Weights of a small transformer language model.
Architecture: biases on query, key and value, ALiBi.
Training: a variant of Muon for these matrices, 914M tokens, 6971 steps.
Each number is 128 + 24 x the weight over its row's rms, rounded and kept within 0 to 255. Layers, rows and columns count from 0. Numbers have three digits each. The size before them is the row's rms in percent of the matrix's.

# layer 3 MLP up, 2304x576, rms 0.23, rows 1356-1462, columns 256-319
111:088141114156137140082124155084144107100088117131122134123098157126095128109150113091134113121091162144099095146097146124113140139115146138130169142163129132107123142134151098103126113166149118
100:134125083076077097106142123134120079148125178107105135112154165108122084130121097079116165139166123116139137090101096154104132136117133098092152098115114076137128148102118115131107109133124127
100:159102141114086105180152129124162109126139152094180115163085133118122104107108127164107106122171133155114119117133084150148157119083163119097129077116114137104104119088139142096122148150089111
092:095119132083097121117094154137129084113106142133101152125145149150111126137114126085093112173117109127093169152113140149069141134157188139104149134114120097169129079167093118123094118111134112
100:147126113141063128157113137094131145086126108151133078080144155118162109145165127078127130098202130107135119098123136117119055145146146153116108142148165124144101105117126167094142108138144112
089:130134134091149136098100104079115190146157109149120133098149130091110072118125133095139120155124130082107111138126153107106128109099143104117171103170119182101133099130160141141108128175134102
095:125114132150099133090131144113121137140116117170135111161092105166107113124123181125115167132129156172109143140150136137135118111123094162162151126100123134155129138110157134099148105137139083
106:142138113134113119091108120151145104125130119132142148133131140118111129139132193136113129124102145122126155099096128147147114145160082131164111173169145118125167124135137130112114113140138117
101:099084111092090115117105121116123092159170122110140136103115150164132096156095154112151120133147081151134165147078116125171171165126124113125136111141099149106129137118152120152119088145101151
089:074155151090111113146126107176154168129107138118165126145112122141158147138110122097121131140109122133125159127116120172159088118123159086152140136155174144119135111093123107110138129114127105
095:115141148144075095106148107073157130145113153154139118164157138138134099121119115086119158116122101127138131126104133136141122129093075136099085161096162150124114178138163109088152119118136110
088:085106093115140109134109101133111093085138132167181111181159148144138063113117147135104111161141138139146098133142116092099146133086130084124169103122165096129133161106118117116151126129133113
100:094151141129136143128115116120161157127097117118135171142128113146124133145153143135134135126116108115123152080133127132154140104088090117138073115101143169138113123158110127159121143143124104
099:130130114106126159144107124168120152111110105181131065111148150139123095137105112114127114139143128139100172081134145111111100125124124100082109141130129071102138123136140119103092143128111114
092:183148103130122146104128131126125149118144116128151182121131131111128102125104111165140114125154167123134156127110112128136095150123158084136122117104095135145114155144149131115092136140136133
108:152112098134129145150125167148143159101117116163115106110122127114102124117121171131130142101105117142120156098075087136130083123147142145135107105087149144086095113144124136092106138114138124
099:145125131122188122162076131146127134124097096123148162129098136125112141133134150082127123106150114107148164123162109114142093113124083151101111112135124137127147130127139134112079119131144069
101:104084119091102114163095132116124147128112099137145094080100157132101129149129124125117133151088103121155101144151142096168162117089162111129166084129164094111090094138138107089166128134164113
094:118101120110137129111157108112133142129155122128131120155156103094118069153139130128118122131116135113098101173182105134147131115152139143109106117166142123073123104175137129139152106151118137
100:113140121105108156180107123160126117069135096157163153104106076153115142125105119141108115089129098133077152171148144116124140121139112132146102116141136156099153116125106110095113126086162115
119:107132141135140138133106108112109095118109131178163218149121128136117139113092138134153110090085125143162124149136096148101124156155141113169140100139185142128132149102137147169092141171137156
097:113146088144061156133134156153112119105130162146135117094133133091113120154134153124078136137138141104132090122143125166095110129111114090202089103118114112129135092113136113161166144170115150
094:085105171173098088107111135155152135140157124134158100103149144109085113137081138134143100106184180165169118119137155102096167115120089139075150115110149133143150138148139103110126162145102124
104:160114138145154147100118134104165132108119089137166121148109119148119128130152126149158118107139094142161169122150133076126125108158140175151166119126121132134112124126145086116121111132139139
099:130143096112138104105118162106175091118133139047120143087153141093088098113149116134184148153108146144153149137142125158143176150130142123124167129130143154129119119131112132148106098094105132
099:132168107105086141092120126097138135137133181153136117132097118157096091130178148131150097123100125137149122143136143134114109110142122192164132111086158158158107119155160138132162126118149149
101:137076131156115131121131122151153150141164105150143115149101104136134128163164160098180107142110119086114148116129132149105129144122110123140117148122151099145146160107116159126093135158139113
102:184186106091177135126136088127164128144120132132138113149126172109133106124131105112113148176099107137144121079198126111138128150134119153147145103127169099166135105192093142154102144130135094
103:121104112147108169071127157113141107111155161135105134100136139149179125130131127105140126116139156123120151144180131097154134134170132120179145112101105123132167126087108093111139142116102118
114:116124096117119158147141107117099144097100088079163111100095169143136207096134070161125145136097115109163129160125110125189143090125118101150127122140134151106119128153098107169126153128124120
096:128133090148145134121104141146105104163131108099123109122172154153153093140104122160177159132109108179126146116125117141143086108126100136158119155155132139108103118137111138097141156155104134
111:156115091147108143136094140080104095179110157096129112130118134168114100078086142147103115105178153110118109161133139131129154097131095200126107154114140144089113114117144136121130159123139082
095:156153136118095110139103132143141119122129110142129122114153095164161108160149155151105128128113112153136121122161124143134126136190137086129148131076144155108150152127118110144147119131188124
102:122128199127122120143092089119143128126144131167140116156156122127159109137108099107121111148101092103118149144146089133162141146172125137129117137144092134145104130138142146109152147122138132
095:081154114137117144126142112089145122136119161151085131146107133150119133090112139134154156135098147114147100118122130110119128137148131135089120166150116083158160111077120144131158165112110113
097:121131150098109134132105146151132170113126118126167118127143135144149102152135134144125104159142125173108107139116139150137127125114166149164119115124134121094107150127145059123139126136120098
097:171094137158114163165148121128176102097138133149106127133123108138136133188137084121145123097144110110131120128126163112161097137126114148134125120109118098133150151123107117126130171115142092
098:094124101117131136138101143078131146126137138141140102139143151124167115125169094186049152132148166104160149137175105161134099186147136102131066133111144122111137141126120174142132139115132144
095:150121137139178150144139109129101137133165149152188124138120185076124110137141171118106113130151168111117138148138159160124126136134133113107131113111155142107190091169176086121145125135119157
102:133144117124146109113102130126133126140165150127088109095143154101112102113130158112120154155158112137120143144095173138134123159146127181153143137205136098117154129138157122125147142149103150
115:145085112126105128153121146176149148115142138141172104162095134116157141093119167095110100124108136112112124103107122144094123133140142125102130086109124103139134166097144127165126101179099091
140:117146147100100122149137113153124153092128165101135107166113165154127121120102120123117155129121162171135155123093144132148124113108137112166142118149100108137142157157165117126095127121130117
091:108119161159099102159136137157151087153141199169063103164122100126104126139127133175136145109122163145112134106141108129113161105121162148128155144130151116112114085119153149127096047140101107
097:150080146144096116134143134138105122134144119131120126119146159106097137163080124115138114150137114124094126103174086166109172136156151079133155155117149110115130122118149120080135141140128151
095:106089121159109095106155127156134119116144099125180165139108132059133111124124100109169121131110103121138132147114123099138133104107095107139147096157159116086143109156145140145135114127130106
100:154101122161120130149151149133101158129115132156121157122147154089118137121140117124126112162126157102127103111134146123130113127142112126155107122091142109103125159127156123089110118135111137
111:119139165095110152149129073173151133125131129102136095123159146129111130176117129137122139131160126099132124111130115145109135156130142157134155147166100119138137131106147138148099089107171105
102:105107131117063166121140155146118139151146126143111177144144119116117154146145169077113110121135129135138196128110126151110093118113124144144151083121111136130104177109143113153126100089114135
104:130122121115146124135122130108146104116127125172135100158132139176116108103155121154137154128110101133145136068082120160147116171151135143130140116132119102118147136157122094160156155133102106
102:132119187143166141124086121090116125122099125088129121085181144130124144133148087088102144149112110133128123120126116113147143121103109150113106097127119118112110111136138112116134098153120151
096:111066114128129124115102118135121132100195169135169150136168091136088123124141129133094103130103102150141137107147138139134152136152143125103126175126142124153141141121105132123139145140144108
097:146106063129120148119077148137136118110125107093183127109104155117130112129152146130134134105105131167169108112112083115117133147092165094105117130094127096123134134138159119162124139134090113
107:160125115106130126150107106161148109077072118122133115103154100155103138098181128104113132156127120139134123110171107103150096145143118147107085116138153111101138125091080102107124121152119107
094:143132159096132135151132109095177133121119123148073139107169115137122145108169145113111104100153121134121081145126130162149113136101061106142147154138102125151142139118110156182126174144105113
108:130163110128099123116122112119165144169119143101125122143128127164124123131160169115104119094180096132116095129144142138174135115124092154099064110165164125097142124108108132142123134104165086
102:155133114099117138133147182161146125104204121171172103122124097151128131134111162104131156115132148088120126140095143115133112175150166114169140098175132117120144105084148115119140105092125102
117:100071167150116139141146090126123156148152149139126145120149116150126118131128137093149111113111143133156158106130154097131107155086146162120109097156115108121134105157103122131118145186137103
101:131134113095071106126117110102160139117108109109120141114146164116146170107127152122107161155115145106141108132141152139113149151166153094145100160142124115155163135125115140135064134111107132
103:166119131141117150089179124133139123096111100129107144144130123140074118120169142120168131176149125134145134081099155131105129124126098119111133134119115160133135128159095133113113095145111146
093:124122140122168145115129117111136142112134115150103126117123124083108148149114150149171162131132137123104094067122107152130104172144117106093091125110129151083155092115155148124133172155153145
093:156136121158160111155145103145122180135128159153123101131127082173128127149112092111138098157118136163135111166125119112100132096151159119118133092171123147130130106157133127176166138088066113
094:172116118171087141151154110123121116167092113124136150092119133122146138104114160124147130126135135135128129141139086131146158092150141113111135128150082155141104139109113094121146108106119137
102:102099107165124128128110145122118089121120171102118102139125155089156137135098135116140123141120165170166137146112116154167091147114128127169148126088147115080110177122097114162109147155141109
102:114161115102082131093128099124106120130137139167126110091126105092108125137122125127116155074141150187113155099101136152188143142131094124179150111089151155151139117117138142122122080113122112
098:140139106120115108124133110075109130112136137124139138171148149123133109165163109122130122141156191172142146111110171153130120152111117104113148090101126097121118116123112136117132143127116091
109:106130133160107126136140128113078183136131164099100116089140109117127153146149160148115115172106119114126139101149144129095165172153164140126145136150128110107138113129133130118135163085159100
096:080153072106095137116132161089123146127125149119147150142128143116104124176109128119186121147108106121176172133129118137132163147112138107125117139119167116170138100102114135132141111147119124
105:110140114135159139105133133119165152138107128086150124154084140108098132158176162137119122136161175127170128144138117130123046124144104171149142113126084156107097113138119178142077144101151128
108:101088106134129095135095142133104181189088099089147150146087101109150170138138153156180139155102154126133128132120105143144143095131101099112112129129121175146118152118142141099099130167123110
102:127117142109124128103126168120106135139133111132126141102141160096155127151081132112109180129132117127105103118133169162080094133145136154146107116102121131133119152072144157139121083077136132
107:125123161118142098149133148159139126105086159144134102178127139132161120162168143118118154101107094125085107089124136126137148117143135087104132126118165108135132202137162092132144135161131079
100:083124134097174082178159124156093159128121112099167120151146132153132134104109130135146065121075128145109132123171107100092137141175144153127092121094081114150158076119138153125126117148133133
096:112134114092110085146167111154113153096144139103164098141113098097177145090151194164108139122120109142160137140172120132102126171147134119095162130174092127144085124135124095140115146109082123
107:145149112078121095127188137074168149090140110179147148137147129135090117155162109149168180136096128090115135115149142129129145181120165127104121183146109146119130083106124130151120125156114108
099:149120124080092093165127154151066185111126176127146153108133125133165134153107121129158115149145128123139108129091087124122137098146141112127125124165143114126126072115123151161092139113140105
105:101122135144122128157141171075172103123127131103134160123089147105143124125135139121137152137090114080088153135111104141086067133115135139124133119118166132110157164179131090160151145157172140
097:125116132132137092137143109173187140144133127083140083133155143092172118135153138171110130130134140122103160114115086124087104110132112165099137133109130108122117125124151173117136065133183118
098:114159096144107146165139093121123137125161123119135105115099134109093142158155144114139158108129139097119125095176123123155127123138071186113132116147157108175143128119120164151177128173135101
104:129129145150097110101129178072170099101074087142168120086115138128119103138128158130121140108099114103064102159125110133154149107134156107086094118114103123123102136054168108120168115145141140
100:129110145129126112139082139140144149125150131143123130100123113139133141110104119116131142124116142093180142103100159132182099127114148118099131121118059135126109126143145084126112139103121155
107:100082111125099107152107115141138142164135091101133122112176136133129054123096161130090112098101105122145166154151153162079129154054169126116123126145077152139108146122143112199132097109101122
103:126107112120129176160138096124118111127142142123113128144150137161122094167135151103137150182148105088105139111104125128124152119159126149122140153131125123098148144172107097103098100125123119
091:128094127177157106151121153141161162157169149173140126122152120108084086133106123123116148139141128144139107101100125147089144157133111176116129126106093152130116119127159087102132152100138145
096:107135147180119114148161127129113154184107127139137155107137138168118131120094163145161109126119128091123104143082116124128175117135101128162131094130135127109105124119129112163091117123126145
098:123120096117083155163083114116168118129149115114112084140113143123122100148174113113075128095149108107130114142078113077103134115134162132092169095133150166172092143146137122134132144111154123
100:078131133106127162168161135111118126202123128126142113117137139119126124122154147139160127148133091117166116155118105103112141154091123146125146192179138144142114118141149123130107122166135142
097:169159126099104135150160118141137156145167110155110155123146128132167143143116104099152127157112096143115132103154124126141108145137110126105105130124143145122104167118126105142168136144164111
098:085115133160158120139104117121144114148100117133117070110137116108141176125151123140129140131120100124127138147139084141077139107108150133154139109099156141130144123162094129140107117112092097
093:137121124115099103161139100127165117106148152166169111110137092105135168148161083115145148121148148135117136133108074155099107105157099126121129145140128153104116078112111127126124099129147135
092:142116142152082121151160126134159152132111168128153155134149114119132138164157137134143138118142116114127148128152071134147103101138131122162153189115148111102095125093113138165131099112157156
112:120128146106113134126125112095131103095141139142133146170101104137109120118171095064091139130079126126097109168146110119156134152134114119160092154136111123114116138090132123134111123132085107
109:127104166171107129134106097123133135135096150097118092136179130131153115106132138179158108064130137158119114115140156169192159087167148101106118126124125144098122175108106136156115137142131060
092:133114147131097138135147107135085135171174095107127108133141119115140095147149113087145150137121163129161142154164111142115142130159127087121103123145157111136123135119108156108090097147159131
104:102138113111124165091120131122158115111080116094100120130141129151112098145132109137155134144126137084116164152145142159130099150127131152158162176172127175117147140125124138106151176170114099
096:117099098143139164111111119089124087114174103140159127130144173154110125137157124187113134154157160110133105156100117103117105169140095153162081157081111115091107120123152143155119121133120116
097:115141178140201143162117156090104170167095125135127124075081129104095133071128097061107105113133154135168137101154101094131107144160155094122108116124138130132149124139136128132126119131126104
094:160159149176134108135123167095186138092139133117123121142112140133160123157162136132172119117127138126077173103142128102125090089165108134168149190089112154174134113138160112089133123112113123
092:155179091127094158167078127137113118113127098145098130160083181128133126162116150151095141214127112164128148125129136136132128128122150141094165090123082108121106113168122120125091151212131171
098:115110135141120135099100114116132077072087134119112166113119121093101132146126123143137156102120124099109131177138130131138112097153143146126107149114137126144163153112124150071117132148143114
103:149112155149113135128141114150130158136133126130108137157085159158084084172102153123111140122128145133126092106142121099171106086103120138151123168163119119107140108057138139145142144146131144
106:129144131111130126079129115162133142086086103133157119077148108152087148114127163130150151128141141169106107131131119112139121162113139143141135153133136103148139139124139141099123104119142115
091:110171168165113130103154156076126154151156177128122127131132157105094128111145149133155138117128113121101127128136096153137123177160084082156113152123139120087142108139154158183140129123136142
096:126117087062128135142058125078157124085125156157115090101135100120120137154147128177140108121169093143101140095148140157111124133116140154131165126166091135125136091125146125161143119142100152
100:149152125145131142202148123131137184108133175121107149066128145160110165136188158136137141144098110110123136138059133106132122119141117063160115178060109175121129087138133100168070121107072141
094:107117120152146128162117121097135081158111159106057109109095157113170153163155124121136110125126142117133127144145148124128112137102114126176137138128170119153163106114098121143116113108147094
092:146128131127142120141131135095128099128143134146130095065160112132136111091103115125116155123112109123177108175124133150138111123127134157147135120138075145138137107153098085146134113091130117
094:093137123113110111113143145120166157108128105125172110122116175128131086093129172109113139112154157147110146135087122111110091163084151106116141126098180110137129143181096115140088102126103137
# layer 3 MLP down (transposed), 2304x576, rms 0.136, rows 1356-1462, columns 256-319
104:114118128153105133136109158124119091126156177154112086128134126149127137102136163158125119091126145111176151148133130130111124106105112112171106107078114150127121146184085135112121125107131140
100:071151130116110106150087136114161139110141113081055157137160134093086145074134140133157105154155162119129131149133133113109161153155147122126138122144163127157169092120132155112069127098146167
100:161134140151145140123149143135173165147135148087129118084135156109113122107128088124066109099149117140134156132130142180138105135102146187168114149137099087120123082126180113122112167151120133
091:107168127107165154153151114121141127144138129134127137141125109140150115086159133145171162079155101101121151058131139126156101100135101110178124095150119143112083112116135121112139125136153111
094:093119127089152112089159108155139092129149146092141132105097120104119161117098076149132098164121127130114123171137170109166120147121120085147160096171084142085160128145148102117127184142151135
092:113181097104166126119119158131086084102148165124141123121140140103159155161110123163114127102115120152103141133136163155143152161140117145138099144117142109128125133167073113130109059160133121
099:120180139152129147147144116114129133117085145110113145169119103120178121092119122193143166134120084144109128128098139122123119139171117154124143132149111109169107156096097134101152173147098161
107:137174133123139146096146115149123092160129149088115158068129108111132160135114108103117151142138115147137131133161095114087124133120106110133147088149167114163095113109091135111155086124115123
096:142132134117106175126179110124102143097098134096113099127124114115139129122116151149098117099101143160137146122093116121130110131120118160094142117112164123137116133132122100162144106130136145
091:161152118110144148137121140092104118130070142104125170147169122130148159141128144122152108082143144133123132138155154151093153134109112115136127107098174111117149122106102137133164135116142124
094:122093098157159120105108136153121109115136162135158124119132112113131152128140127101113162126083128176133090135131141119089135134166123171144114107139092099125149127107102118147140147103130123
086:107133118144094133074127133182143126179115092123122167118126125119120135176154124116168094097139102153142173151138127162114107138131149194161090157145080148126095159172128111099120122140146155
103:100118132125140069079162151117089119124140121133130078115118133144154096077124134122149125127152115132149106147120072157115125162121143121140174127165087078136167125107126154137143096095147137
100:144091096125098139115169109095151101115119137098150121150110088120123143132145133143144121100117117117133117153079167106145128122123189155126121109103127161128123064134102113100144133111105103
091:156118192129158125127132130147129116121100119095116126061141124151100172122142109123120138121131154176146098120154129101079142146143093107095112113164144121140096137124127110108107122120141116
112:131121099118096130082137127117138143139152130109115154074128130144154165118151160115147106092115134150122132164070100148147128117144096115120169145115132112130110138125134143136120137141144114
104:146105134107137108167136070138131163141088126142115126160116148121129118105153167132138121087111125105142122145182123131119126121175113109132079102123116141099098116125125123134102142135152139
098:146123186117156131130121141143121128134146145115151162106100106136147162128098099130119141118138114135158115110146093139146118167111181093123127100124134181120130125089152180141157110155133081
096:145122106126116099136082090143126174109178121132113094162116130115109108106105146107120115130125163056155134139077101130148155111134114130161092128117127117134096142084140086116109137120132126
101:103097088148096125105108139106124162123139120107099121126140116150149130106142148122130116123111071155141131129134123117132111120183103114148138141156111111134127134112105123103119153173108155
116:116121167109102132110083128131118118090114108114128118147136156125131119125106095118167096125138129135099110113132152126126119147124103105140141129164123135090161081125152106151116132080111134
105:163118117121142160128126146158160121112144151154117157142135139135145125110096086108140147143091074097040079130147173119107102096108136085122128093105140111138150145125130142102075145077126098
092:124136113115107156135087126122120150115093170108112118139089123170139156131106140130104172089130149136140112172113145150128100117144127115149148129112154107076144160125135113157198114120114121
107:097086102086132150122153096140133163116089129138080151114111109129127101162153134152150127167101113112086146129150118160162130113130128121108103086149151158125143106123127144153080155115140128
096:106063103103111119136076131122099123139138120165114125159118141132135123145111113116088117104155118143073136099156146126132130121115092128127168136138095094128107143133117117165146171143153098
098:143127070123100138131182152136154123128126126105112162127108153104116116155136201188136110112131147093139156179098114101133143191127149129111123140169110146094166123129141138169096114115134156
106:097111087128123127152113121125093139119102129130158163122142161150128125118130134109106090087168110133144144073151144126176134124156127146108157107147124155122136102065111118142130087131134133
100:121118129139075143129130124115122171143142124157129138121119118101111141102172149177148096093092130167091108087058121134159115121096152111109129112115117146112137158117145168146120153119088132
098:174168137125161122140103086155172108110165106136149099078117111142135148106140126103178143133122085148092113116128117155110176107153142131096094154125088066174116115109162112101108162133135140
113:138143148125127126138136147084128103158122116103124140110162125147107116131128103152129098149128108118162127145148085110162142100124140155081143148135135096140092094080174138116124105134101102
097:130131180094151138149147141130127125140139125105107101111072124112175112101084115141126113121150125110090091121152138120131112136154113097103146077156094104106138140140103165135152139079105125
104:127132117120086143099140154191145135139128127138126100167153116137141128172111159119137089143133111128138134131138123134159109130095141099125092100152124134142142142139105138158166136119125118
099:106150125126149120114146167136140113153101160116124124108124159142092137100137131161141104117136162155103171104113117129154138145098111134111147147143168122177134120132152136152080109092142134
106:117154132142141092082174142138141167151162114140107111166144167144128100117145137087091118110127144115122152177128113111097133107140088127115111119133153152122116167117146118147145122135156101
095:161134168117146116096104108147109159144151144111117124088108131105144106166130107130138103129119124124080110119192114106109087088131148151165148102104101143121142126153084105089108112135142147
095:149129149068101158119133104119151134137112105143135105124152148167115106123138136136100089125123115120121118131179148137133120127137098167155137170125122122148171153087121099094127138151108143
097:149109098112124099122125180128118149171133140118160140111111129144108101139108158136134118111159136162178165141127134153091104138161125152133139108103142107149139076086156176143153117131109132
092:122073077140112118118086104102134146128149137114109155139139124154113100120096157123109135143127151105111152152148136150163121147132082145109149110101098126127134157131142117153108123116146136
100:113110127071116119126158150141156119120097099110112181115134158138132183156126088153141144187144104109106088161106133146106130109138186097122149164136107115147117096096138106146131143137142091
108:118127109125184118117109093128130169131137148110135160155158146116111166122142063104131146126148156104147143126159155153169096125128135147116150116142131150112133138147143148096082072127150129
115:143126085132111101144108131122168129097108113130119104121110127174143111124089136129096082114132122149128135108127151141127154105109093151126152125145126115174067139092122138141134110159112174
141:125162113088171097194109081122099138118117114102114111134145162154103073075133103113112124142139103127113089133113128136152134154103110160125145158125139112151117105103125119136102146154162139
099:099135126117138145107113131101126143126112128104129138107158141103164121097142102142113132122176134136095149138136107151128084120125133111102118081098098135118123141086157109149181114156133156
097:073133114144157104103152142122136145157132123104087104163156107155148146117164134098118100096134141078136163136119119125114136183120114149103142104151143094128088117133090161135114116141089152
095:106119125144101100093148135143156186124148132139163169115091138134124133112104070147145131123109164080111147157122150161137099136114085093118163137112125139152136136138124124147149088168131162
104:144154109121087110132142086122101126148140148135132200127106115157096145150131115127141146084152155150135098113135124123148165147127135104053152123104117127095121153147141117160101105139152128
113:141144134133117175128124077131103140129204142178129127122142140126138100142175126154132144159184106120139121150184155135125156099153111142116116124137143199119148098126115112120115151110153089
102:169159128171137116115089131162084120085133160093133107110137121093084068110082129120118118159106132113096135129128151117150139141120141109113078125135150084167146149119124161123158174103130200
099:108115093167100114100118140154141092129118154172136148103102129120121124165140118117163096115143174125143134120147138127090151120110123117169143122146105139153095121206135103142141137144130120
106:129153118139136140140135113172170149112153136157133120115113119115140152115145171135137139085133150136173122133144113157071143135156165115168136159166116122117139172139151127139095120135157124
095:112149134114121092158128096085131091108118133126152157115129120099125138152139122086124158079147168091107139122133114131132084156080146129152169087131123136103133105141146117140094114117104107
093:125125153098140151110149131175140127101147130140114154134147108102127139119113165153173122152207148133107210122108125139121088123163141127176115110105110149116107074162117119105170142124154131
104:132139119145141120131124137115155142136149103145111142069124121142185169113129153147113073112151113157123165138101143140111166147109112105158168101099138152165116104097137121084177129143140135
090:141118089106108136201123135107146114121091128156164153077121113125130121119116089152138128102144118120129121120134196109136195098142139123141110147151142117123112107140127116144154102116076160
098:108146113100144146161157156089123141133138133165092110089144142119186126176097101147172115129104108124128143147138130153122120128119134113146121127137140118128107114117130131129144128144120152
104:095109101157084112122107115131168139111130101115088118139169151087146177147154103147122120129116128117113126174140157135113129071134106177120077118137100166158113101144081092113117131110129134
133:169113144132171158124122100122130077118132138103107139147164149094128123165152090104099134109105116153134106107098133108143134166110067147110148099099114137131121121116127095129074168148146138
095:120154112090138116100154122163142080137145167126127118187088185141121131164127102140093098148117142116092128095096128103122130145110104152092111156138129098152194142151090128140114156100122150
100:160118188094130096130124127081097149145151138145108144186118108141156095112107143084111110120152148125147133169115138154133087092102118099130137115126142132157127095087105135166156128124124102
089:129203098170128119154108109131123118199111096114094122181145183127111089127130151149144132131126162107142141102132152126172147080135125122130134153123143106117104189145124099167139129120116130
094:097122141126115131113098127128124092178154137119149192168140127128108101121096105156090129130119128096110137144128144103108122164095138126127132110106147138152111172063177125129110125139168110
095:107085130075154128150113175137138141147111097124120161135134160084134143111101132142085141112131125120108139141127104117102148141116115118123097174131152080158176133097141124120157147137127127
106:127133129122124159103164092135121106099159123139125122152102102050137130119150122130128109138133112119140107138148110116153154069132130157119179115097100130116094111123123098136128147106185107
094:094146150130152105106080149082067115103102109138125122134176111164142139113160140135114099141135119122139089166099138079138134099108168132146119138142166100146119163129108127151130124181155110
097:125126159139122168112118123126117122136125099120109105148160140119104107146108152140148145142120117152149112141115112101143135119199137143153105096194130148107097133104112116116111122072142138
112:128137139109130143124131135105134146161102138149094124108143147152131152134154115131165109143155096129093123144103165121127151103113134139154148126107132142124117109145097168072097134153101152
095:095091136110104108167116110174114096124095107187176122105139153131114177128150165128106149079174121116076103120127138125172153089106113127156160131153133141129119118172161128103167131130140124
108:164142091110125136097147129182118083102148142096146165093120162178131111117179148153130116097121125085164096123162148142110150089142143094158097083125140150102174121129122107175116108088143132
108:096096121120091164104116117128120113151108161136080132159182140128113103114110114114152108142116115111093120085134163078115136131114098135136150110150129119143144090142106100150115152124110115
102:106115142143139115103136108152077154122149137116141124134131118111136124138125139131116153135101122161123147143124127123119161114115116102126140152143142150190119112121144140136144157129131164
104:101149108095118137139109108110132140155128154113105133140144116126129127122119155173093173138140176150157117120113118090132138143143153107120120109118119108101137099172185127112123095117128161
109:122134127145107115113126118155143154124166176127129105143125092111157105118141127137137131154143135129114090142115137146140088176096121129119146170148142115108107125152118135081134125092104103
094:102121116172143153138116148105118087111081145165133133143153174151109117149207142148081087121134108090089154143147125134147138092117155117087124177103142144133140140144127150141132111162114139
111:150150115113143110111131123167109130136118148143131163152163100169041173122098132114094168113130152137142095151133079117122120154173079167126123115132124116093160134182135149096126132125156112
097:152112101119151132114139107169173120105123130129161114132102139132120134138161198139136139107157129086118168131147166155176114177106137159160136159125123126147137160153106117086155129098118119
103:133136163167114083146105074125119124142144110117139088153125132143163105157159103099139117105095076119128139147115079085125128158078127103108172136063111138159150141111133125151123125156107136
089:114114077129121094139108143130159128132129142115113100139081087156133139142107132134143111111126091146129140164141126143134150137112122110127111167107166083096084149091137155078189091090126119
099:107152115125108081119106114153134107128130090116094117114125134094135070152171126122142150104148105119111139154149107168113090123123151120128118141184135133145161111112144143110121133107171191
102:159118122088133138166119126158122144145141164138139106150159112146138129125117105158098107150154114134155152109121170177092129123087137175155148123120137119113140131123099121147105147116132096
099:147123166134162159126139099120119070114094125135130158134090088105148114123132129134109135149119091138116152122111094128119181127127148145114171128128090105129102157119128161149120156124126116
102:144139123121178169126112124165153139094144112164169128126110106125133136147170151107130118120110148197135181188148149131119138182125143115135143119108145144119131122162123106148149191124133128
107:118115070120105089153153125133110155114105126089138096140117118142114110139125162147129146110119138090110094112121137121130120105143139084117151125136134103128105110099140103107141130122111154
090:119137130123135161097145161162145138155100148124112107084121140125164139140135114143126107103112143121120130159141104122126126136129141100107133138124135135126087123121111108127109115125144128
097:115117145136108133134133154116089136108136147121145143158133139067126097130136154144137133156143157183112103108154135139130122137115178125085136110147131102131119100142119138129163122114130126
096:137148159127115125046139094131176134171138151100133116100093124141118118114183150139110148149128132121130139125168103115182142094148076145166110139112133114109141112133111117141136092170111170
099:178160138166114123140097137158120119128115090131083164151117115121120128174143114120060139145135150145117104158119073142133137113142110124067107098074090133102119127146149134141128181163116129
101:155147100106140083141058153164140101134133120129134134159131137105144160086179152171161128152116171095136142156156125154126135143143136140137157136113135123096137145105131155110083124110113122
095:132152172108167101092175100116133142138131145154190156141136149165109102079088130126107129177139110129103144113123135141192107111178150119119122144165099181130114134131140165106133129156174093
092:128123145108125130115137120128119125130130132106125087108137134163138120142110139111135109085109169127094159137146159093139140108135114117121125114129123156153112129138152057147145118108149157
092:138130166152132148113134166127145147149166115100107103155102148131136132121111110119125103143144157123088149132134091119165130139109112125124149134162146159138121094153082199117130103098128143
113:107096134122088116109123132123132115114128141150109153129102139131152125125087111111156102148152137129142135128129099123155089148144091096132119154152117144151120122088124104104090099101146137
104:111127116094177136109080129154121073131136094089143159133100048129088142105136106127087154100115105129129133126109140148145130129153100128133123117132107113138152105165128172114149150137072127
091:158132117085133115109169115114110167144113152113156132185150140125151131135102163123137124088108144125135156128124109155172120157163126150102180107129137094112139124075102129149149127097094110
096:120141141145108107133096100159081124166161155101129107136116113118127137113129176143058132153096082142101116146111133170089128090068131056102099142138139104121136109156113137136130115094133147
087:125111130140140131115115133113114118087153137119151116123115153164117115112091119168114102107164130145117113105099165143143179120110074124132146111128128099094150169146180081134144098150107114
102:147126110105143118186111130080170132134107096168163156180100085136111134146160134151119140109149140126189123158175116111100122159205153138148157073148116132087114114122133115126141161074123121
095:141113134123158164092132119138122167141110079127143104126132081133109139166126112110110147158086143112108156101126113140105151109137135099060068124121142125158110098125127138125105178116137155
092:158100158110152135101136126136149107119153120130166123151101125125102149123123115111075117059121151128109141092109139163142118142111149100126121125175146147136121107097094089154159130129106112
093:173117134151120113133118133130117170184173120171104145150188151145110119132142119164140118125144130133127149122131172119114139156129150129108163069130139137095096117127130130153139091100132143
102:131098138087133096131101191127115086159153149137122134111115132125132116126128120162112147120116117146114115106097109139079161141157093100121134142122144104129100089124072133098142135130126118
105:164167145123079127144090122151090159147133114153123115116117123120133121124112130106098197119095089149134096142148138147128102116163127088151169136162135124167109152088114101114105140112121136
087:157135119133135134102127108123124133111156074143135136107136097128154117125133108091096131105119118133161157116120114133148131121128160145174128154134134148119134154162125099118122140123134097
102:148151097168131145106137093151129146125147124143165114100095117155143109155123127089118150162119144141127138157078131112172152194114145137100101073088154149165139143106132117134176121140134155
099:146101089145203151143113100156167102122104092124105147101148103134104108110113085125158117105127149127111141111143138141109116156151141157142124113145114127085148112153097142121101119117106135
091:132085166128175126114143162143113139164172151157119160145118147124115159146126084121125159122115118137157134095119114088087167139120146123129089141095131127200152151136121146118143142088153142
095:113169155151138130109131106137090149141133144112155156154128198117128164078113115112099159124091142161096111110119120139142123142146166135098102100156120126116144139172105155067132143153146156
094:144136135116155139147112085151135100123168160088124151084152121165118144120131128114181163163123115140127135160110100087141168155179100161121132160148049140118095145074164179119176128151139130